From a checkpoint of a small transformer trained on Wikipedia: rotary positions, shifted keys.
Each number is 500 + 40 x the weight over its row's rms, rounded and kept within 0 to 999. Layers, rows and columns count from 0. Numbers have three digits each. The size before them is the row's rms in percent of the matrix's.

# q: layer 6 attention query, 384x384, rms 0.122, rows 378-383, columns 192-255
# k: layer 6 attention key, 384x384, rms 0.127, rows 378-383, columns 192-255
# v: layer 6 attention value, 384x384, rms 0.123, rows 320-360, columns 192-255
# o: layer 6 attention output (transposed), 384x384, rms 0.123, rows 320-359, columns 192-255
q378 117:519488565526508514511516452492459467456488464483577514510538566545516496545537525549581467372503487520458481456449462492522417428504484514457451439528538522493517376559497537482456529489535528
k378 128:528523539524507473503511443486442491478498472497572514492529572523540506535557532525556457358529481527441479493441444497540409440509489490438436475532549517475495373558522516493477547477530541
q379 117:513541439484513458546557466514490494433524459536507494468469515486439482488500515507500576482490535541552441516475478495508436473552466472566495487456466505485451450560425538459459477445448528
k379 135:534550449508510451545589463524504494423520463541495490476487502471418485529513508502465572465476530528558428488459456496491460464558493485538498473472478507499442458562437532471490466450448508
q380 109:461545546456525583518500516525564481465502489538540478462580501519459521444544483544514560471468485546591524453515490499558548525525527576528491488467435481486589515462475503478483493557517510
k380 126:432512520475538562508513518535567501478497508535539495461552526502456498463528491516531546505454480515592518464518498476572565540542521549520510475464440483467584507459502523476460505531541497
q381 116:610508527455507452559486509506565458523513537520509461547559493475515479465419497555552547553535488484512497467472493481586485534463527500438486551513481521515501515465527504587448554421535534
k381 132:593508533456513459533490532506568458525491535520493433517563491470533467486410498549563509527518504464553503465467478475569471576447499512424513552516473495521509496466517509582446545439554531
q382 118:427478488460501505492491522543577390584442501516517571535490561500528471485502490580525559447491554416588502474500500446487517569565500531529459472479510520505523511528564550522470539530536470
k382 131:465523489470510529509520510538563432589430527523512539556490553504533478459507518549536546442505550431577497488518455435461538563575483539524457480486526524502531523519567555514495566519537467
q383 113:474526506467447443485529553505456456506472443465527427518523483499564505485483494547387422460492561482451546438592491471488503519523513508433504452500524508528533497500542578426495477511484545
k383 122:479551510464438448526527522490463456504484405478538424542507478514514527492499487570399462473475532473451513436576514493505500492543506538441512440496511495523514500505516565460457465533485538
v320 108:463460484486539504516538548485487484481476537496392551522475536512432513507436497445474469491483510527424549498497509535507479477601536525455469534456465446510485489506419461473484547501422472
o320 083:519537484507492465555459552487484512536542406498489529530451476499455562537586508544509448482465509563623531530457508472518607512501468520522508553447527477519544529512494514507514533551464502
v321 100:470455497482533569481497556529536507485486511483443530495507520451558528495528486530514524466446495463508528500461566447485518494507486500489468560525535500535446447469551459506466575572476513
o321 082:514557522541508481490548552445431470539531492504508483400498509483539447579527449494446465521481457426462443512522555559549515500488506499463561574525412433424532501513445529529551452435513462
v322 101:425532572538531485518508477482502493476472536513489484518505431516553516513578568442482593465433546510545479525502450572468526495477552489496592532582506513517544587478575514549496483497556494
o322 088:509490522487520447517497514406460503561515470482503545516463392569490492444488460507520459510460454508508500466561454461489486523540457436479499499545494490437479477458515518559534450468494586
v323 099:495507529426501472505532546530438487509493487485507520488545560444454522449570539421514478477505513546479438498496517541526483519565461505463507518567514489471417534541447456535516481429452513
o323 087:502488453571443457485537432546521543516480465458446540510521444430515464559554542503452537476552519483490483467454507432449528517429473479488512457523493498498447513540469474440469489455505489
v324 110:455517522512570529507473528516524495513457474491452558509455539508455534480598543465530504453508557519478477528491457533434499574553496461481578524527487403526452551465428519588522536491491473
o324 086:549469571507434463487526561511550463496554472468547498417463501522470460496603557470572567467510477526525524474484589574467511562513468490512480464420426506512478452467538560501472537568442508
v325 104:417500574454476524498495475511468527477483475528408519519437489443508481522540545508474502455528523544497467537486406570451570514498422501583525457530516460464510483511456525433477561497530465
o325 078:518483473544472465456475475561428468520479539419512460454472593490563461434482576526515541538490460554558587437482519545511439520527469440488560522542487467490593515448517471510516541510455520
v326 101:483440478482430477451477477570504497504532545555552536493524525565466500483484512476521515484483426507495464505444529569559469541486472510521544508473466459452525510491475523494429616431569501
o326 090:500470398482473538500483502584479504554441471475502484519514487460561508444516491597510454550488489434489468495481434512502452484527511500524462488454524562449446510475424495521550529520475480
v327 092:521584428469542540606531548513632464557561470413551470508541461455406445540410586534474516519508518487547506452492527553472577574456470494473520533580554438467539573484537492497568462500507463
o327 081:499511491470442471410510468608462492497418410409504447474376532508447500478433543512500465425558539505464575456502530466480534500522580445509525545488491528384568451523429474498530441467429523
v328 095:483461428466470480500563544480464525519478425487479508502500524551552500453509469498493422566554515474474593552536569493550496533417519460514517521445433468458436505465480479460525478510417521
o328 082:564558456491586567530457489501520465479535500507540536494526498540496508532396483550505523468550508538480569504494511508488528501523424493503506487446523556454502521570511453498504535472491491
v329 104:526483434549463491524445504529495550532540498529492541500463481547524521384487485514571507568472508516572512496542428475477511553411503498597598502529523558480498456509479522362508546473552570
o329 086:434453462427555471473495511469534437490491539490467497439523491478465483470466522556490539520464505502589563478568489493553456458555556540491373482513425492465481564615530526540509529591517470
v330 102:470520510517458416486453562551572461481493537455463575485508491499532464473507523510581520492438451441493546503453478480415566513534492494479534564500544455455521535554547456552543439493508466
o330 078:439512500452496545461470520438479523512439515495463526451491389491521551487475412479477503446516510555462489520551475577493494555576512511480503465520508475441547525388572554542509496519468519
v331 099:544556547453487531429518445533498493512488493499531432553526396469460451559462574524460565458453509515507504445439651529511519515517424513481494471446441428535472482464587493570450474487484530
o331 084:518438457508479499467502604482459488555556551431462547553513460521458477562478498457533452492533505485508514518499478556468427439490518499501512446551487485487521485421520496439511485458408537
v332 104:441523432539492557500440475433525540521519562504540533538459459557501515445493442552463454517432492601500501508597492488481450527520465524499567510501442474541444510487484604537516579556469510
o332 086:438461487448564527540472509493533522449440520463489483439547496509474450464512474485426490459444464447594485546501519536478570422525497512490551438480522508506507544482518455599506521493497478
v333 108:521453533531482500468509505492541459463484552484443506484472540501489448471498529580533469620474508469508411499477440493464548465501477506509434453520517469532475468446492490476500554501445460
o333 085:508507504473474479514499505513443518487529532512494515552518547468541538429578474472525551495512478522489496485419461473478531563481560519519489496528444466531523561426432479479469491505507442
v334 116:455539571522486512451510444475441459532427462480454543544493445474517485651515515529480453489469488482476464513470499492419455479500523523484443466515494496530553492519506475490502500509511414
o334 093:567474531549485551486531535457554511537503561502508532465504438538582510486452470484509541562515430453508471489468462492479431495441501588503534525563431498408482485524549499486518454485486464
v335 106:420516493524541512470491524508414512414526433470492519487525521535473501531454487469521498406487440545541511509526484462530513465439530487534590540456525454503516538482584515450467560535546522
o335 087:439506524501472429508482439514536461491436583505550461466485516539506534511551463508533594534431478524500477495489528469506572533509477489463426521400503580483511453476444476519526521532530526
v336 114:496477507448495499523517465470492471408501519464449502581509541484449484528502501526375488498493484529499523485520446462447573474511514472526477396442450471531447495484505481399513546480434532
o336 089:422487450466468549584529516502498523489497510579464481530537421496525449424449510495522537474499570515553580485447486539499535444467534526549530519511434468487549540492492547460468502525539515
v337 107:459512538544468440503524458497540410443468475504493529478503524485515550544547469500546455508464554482497549515532532509478596463464538447462509510535452480570445427555415507510457538501419477
o337 086:400446474489441473542483514490459496496521492437493457545539466515493498449501498433475444522525502551454558493569534527470493525573483514549553514509504516549463511490491499521530522447458500
v338 109:519531618573570546419476508526395505470468495582458468527483453526516461462577505500559470442451552535512447541495433525431517464550509467449562478477483466575438536538489486440427509484523476
o338 090:537509482491492551502559518516560610546481470513504471449473487596419509507592456548488581535411480458500475494508505502506479504515499484487496516505549409509470546534508474565439451457467465
v339 096:597506561516484470441528516452479482492497614503498454542508506485467543495448468572536590513414395526494496493476561528506512506512490534493498558567452579538552534467514463513387449479498465
o339 088:571550482458513484476510505469544553530516552458546524592542479514543610513454572399502574491521532476448504544446528486537447475505502512519531594556535570540420483474527464509526532482536554
v340 100:536542438525520415455577479474536541547577480534552517513435434541536462499438471530485454500486530413506417488433501463510522449520563635502528552515556538496498489534567485437483491424518439
o340 083:461519533493464517470565450564513476532513492508407473544508496464482484511483501411466477523577459496448502565504525498513509503520539504523454535521460433577524514555456521514478436445448496
v341 094:452465481532452523544501479478564431504486489435534501436356506500552446480477462433482476445495466553519450495482547507500508477522586498567448502430430550514436459518418487559430460559501534
o341 081:508523482518532523493555488501474520508473482398523454473444526552483478492484471511430519598464583543474483490543530457475530594507513512482503485481469498482487561508541469464583481406476586
v342 098:475508476549505520434534467490500563532511470507461487483426519523496462527498575512513504568503515470489486484529479538519528470416468525482521428567429424548464529457500447518560475523538479
o342 086:525492482517463488504479389549517468501521514504496531478434533543458513428464486519472460513468525527502464526449543454495479473503562484487534507511578539447510424493463476538515463489519504
v343 114:514485484493526495526372509467519564547537549470476493522492455532501489555556502508461502531538500485467539562564545486511519458550548453515452499484529428452494463550430480475447475470558485
o343 086:601487453497529507563594441514487491470518490473535573481562458521451522458486526481506491547506466508438532605498536541489506467456538499448531507473469522468476474523533474535517509479476586
v344 093:539516432491432492461442480517471464539510412492483455438454471608535412511497445466449519454535481467421424566510454469497459498536496479505547573500454561500461559547509500493501500475517521
o344 084:558535501442473530488470489509518491525519495485474540526502540487520489532522469517541497552451512441482442517522475556548541506452554509509492519473520498497453512536506489586558520522487445
v345 097:508490497443488536488508447627433526508483518500522561477486568503473479543475512514524523476490502494534560480415491495496511541490540529592345507569478550471403449451496531495500420521430515
o345 084:454479516464507540547503557474494518580482457460494459485509525490509560523490484536539516589518541502492432482484463530534463538576450570442550462482604505503456494512422489553528493494518551
v346 109:480453473497546494556471528527540500409425558450499413573524488433429497539481607561539489525431537540474519447528458494439506546538490506494497416505526522486578496513492479520470512509497562
o346 083:544589496514468572469465504465485538544547517546574521563443468513441414564499531502554455449472516516556474442417512504476473449385573462478572509465494516414506453480493504494497464478445491
v347 106:551513482544509462495450444529458511493497523569501501506504504563483497562438452477555427539534456518518504544467489530483570491543507510528536501456488533450510518501500539523535571531463427
o347 088:483477457455509546457466541503500560518513594493540517502495539522488537524470484490496463486488508487458493509488437493426565519547472470521491502507414507494519499487502499465439542466523523
v348 108:595536457447551547505514486520516496533515524544529520531516530564429474482444495558524473435529532481452518513500507587480490503462488627470544482495564561466513504473486428501471508492479491
o348 091:414502500492481426508536476484450488530513496516546525507439452508507480542481561473455471483489441482492516547499495497533492488501500497456504472449468500510556520560502564504516518505505468
v349 120:445589578505539542448397514544491475493496495542544546477521480558492577497524492453561512429460517508455522486562508518497487489492469453465530462398486518469502519533542535495507524514489508
o349 087:452463504501517494553536505516541482459484474491475521403508502477572500533500509476589521486511445537458492470461502460516432494504564454507486389484481574568468506505520475539423513528509602
v350 098:539442588433470514496461562481504536481484471523542461516618487483487496482524526478479557491449467522546522478479464510433538528433489455493470500536488480526520527481496506501501464489500469
o350 086:482516535420530515537405529505443458547444539431514514455448542501497496446493449484499422482509601531527454522506455517605464464505486599510468494558516436453514507477501522535520525500441551
v351 098:494514481485473523455497517468553479541470473527504466450450492494551452474512512492505601475559427520489513466475538581545407484477474458490535518498498502534554458437514474451492468591531526
o351 084:507521534546484564463521490570475491598448478394461480472507537464519546475471518378493524494553535465384487472560434441502508431446453496531476508453511515436531515542504480534499418482474476
v352 090:561494513509469444513523506500432504537558462576469516421514479528485470449514508529492542493509525492506502509459465443564514480502489511488500469410600541446456495515528512479491490513432525
o352 086:495448455516545416540567518527454494569528578567479449472498493600509468577420562507462551558507509490476486464558506534462498520549465480567496494529518455543502513515534482561526551526435463
v353 090:487514473485524553490570610477569581517502468538542436460504446455453489489497508479458546491517539506524450511484472481556494489485542508468530488534514543500444533514543523494520500513454586
o353 078:505506543493540491469569535566448513549538440488478450461523508509516557588566455470445476476447475484503500538536514556510563520438503488505441498430507482532510460524504479472503435474557460
v354 103:559482503531548544425528431531463542444494522487413475509544444478474503545492579582487486509532523517541407500473466511510483579492467533569499508491525425495490508497519520447614464501499444
o354 084:497477562491534545486469488476487517537531499569502511450520509448488518430573450473505553497472560480520436439503503423532477462534445513510478466528404539441517480531517461535502519486451491
v355 111:508482447461484499509559515456586495499506506469471464399485551437456493451509500464457511486529519433515492536534505530574499500490477525501423551508533482515536459487584449518496504537521570
o355 095:537486511550501482448515494489506491525492469444483462579470536557578491525540522530495443521541536555521477530486477488446470509499595541477531553457495493506446504537464448542510504466480526
v356 101:490498566504554446485567565470484487584480504484490503504424545471498547555437464476475505548482483412493566501546592458506482568453482592539473500563471464498522462458469423516533501540483459
o356 081:508488476541582518478478564485522470483525585446497520465514502426498513529527550522531467473532523455478507507505471459469549566523553460463529535470446486531474494501592474414473534542535439
v357 112:573516442474467465539570462410529470505558590443483490505471505468504543489475447519467466512449497422528521497514501498526489488532481437470500466504494597511502522485507469475469475449525496
o357 094:510494528570450516462479552490503472499523474528532524501426499414502494513484463473468434574575522414503520415467462524478503453499530519510403492456466458468558475480475512487495542509470537
v358 105:582446479390520468537533468410547403497503507427522463482478501513503445467534503521446500446483473468495474472531496508622541505513504526488461486545497574468492459454480468476460486464489550
o358 092:509522416439441496463506442506581427518618549523559446511453526523520553523454492486510482528462533512492523469443451505486552541457528539469510525527540467544485453528515519528519535427450548
v359 117:544537487481531576480545484558475563544511462558541497533556491555483455526516473519610489454516523481477532517531516527464459493449464596493523500497549498453504494477574529493510539539536583
o359 090:436538525481502566572489511546528553478589514499431479501533490552430481433516474483554606499490546410520440485507498539466592455494586525502495472463453466495492540458461544483527473478551515
v360 103:479471571578533503567446507499533513489492508518407483513506454433488502538511540513501551604535517492463544482568489514487452559531452473530497448588414455466498529505451450533424491545498459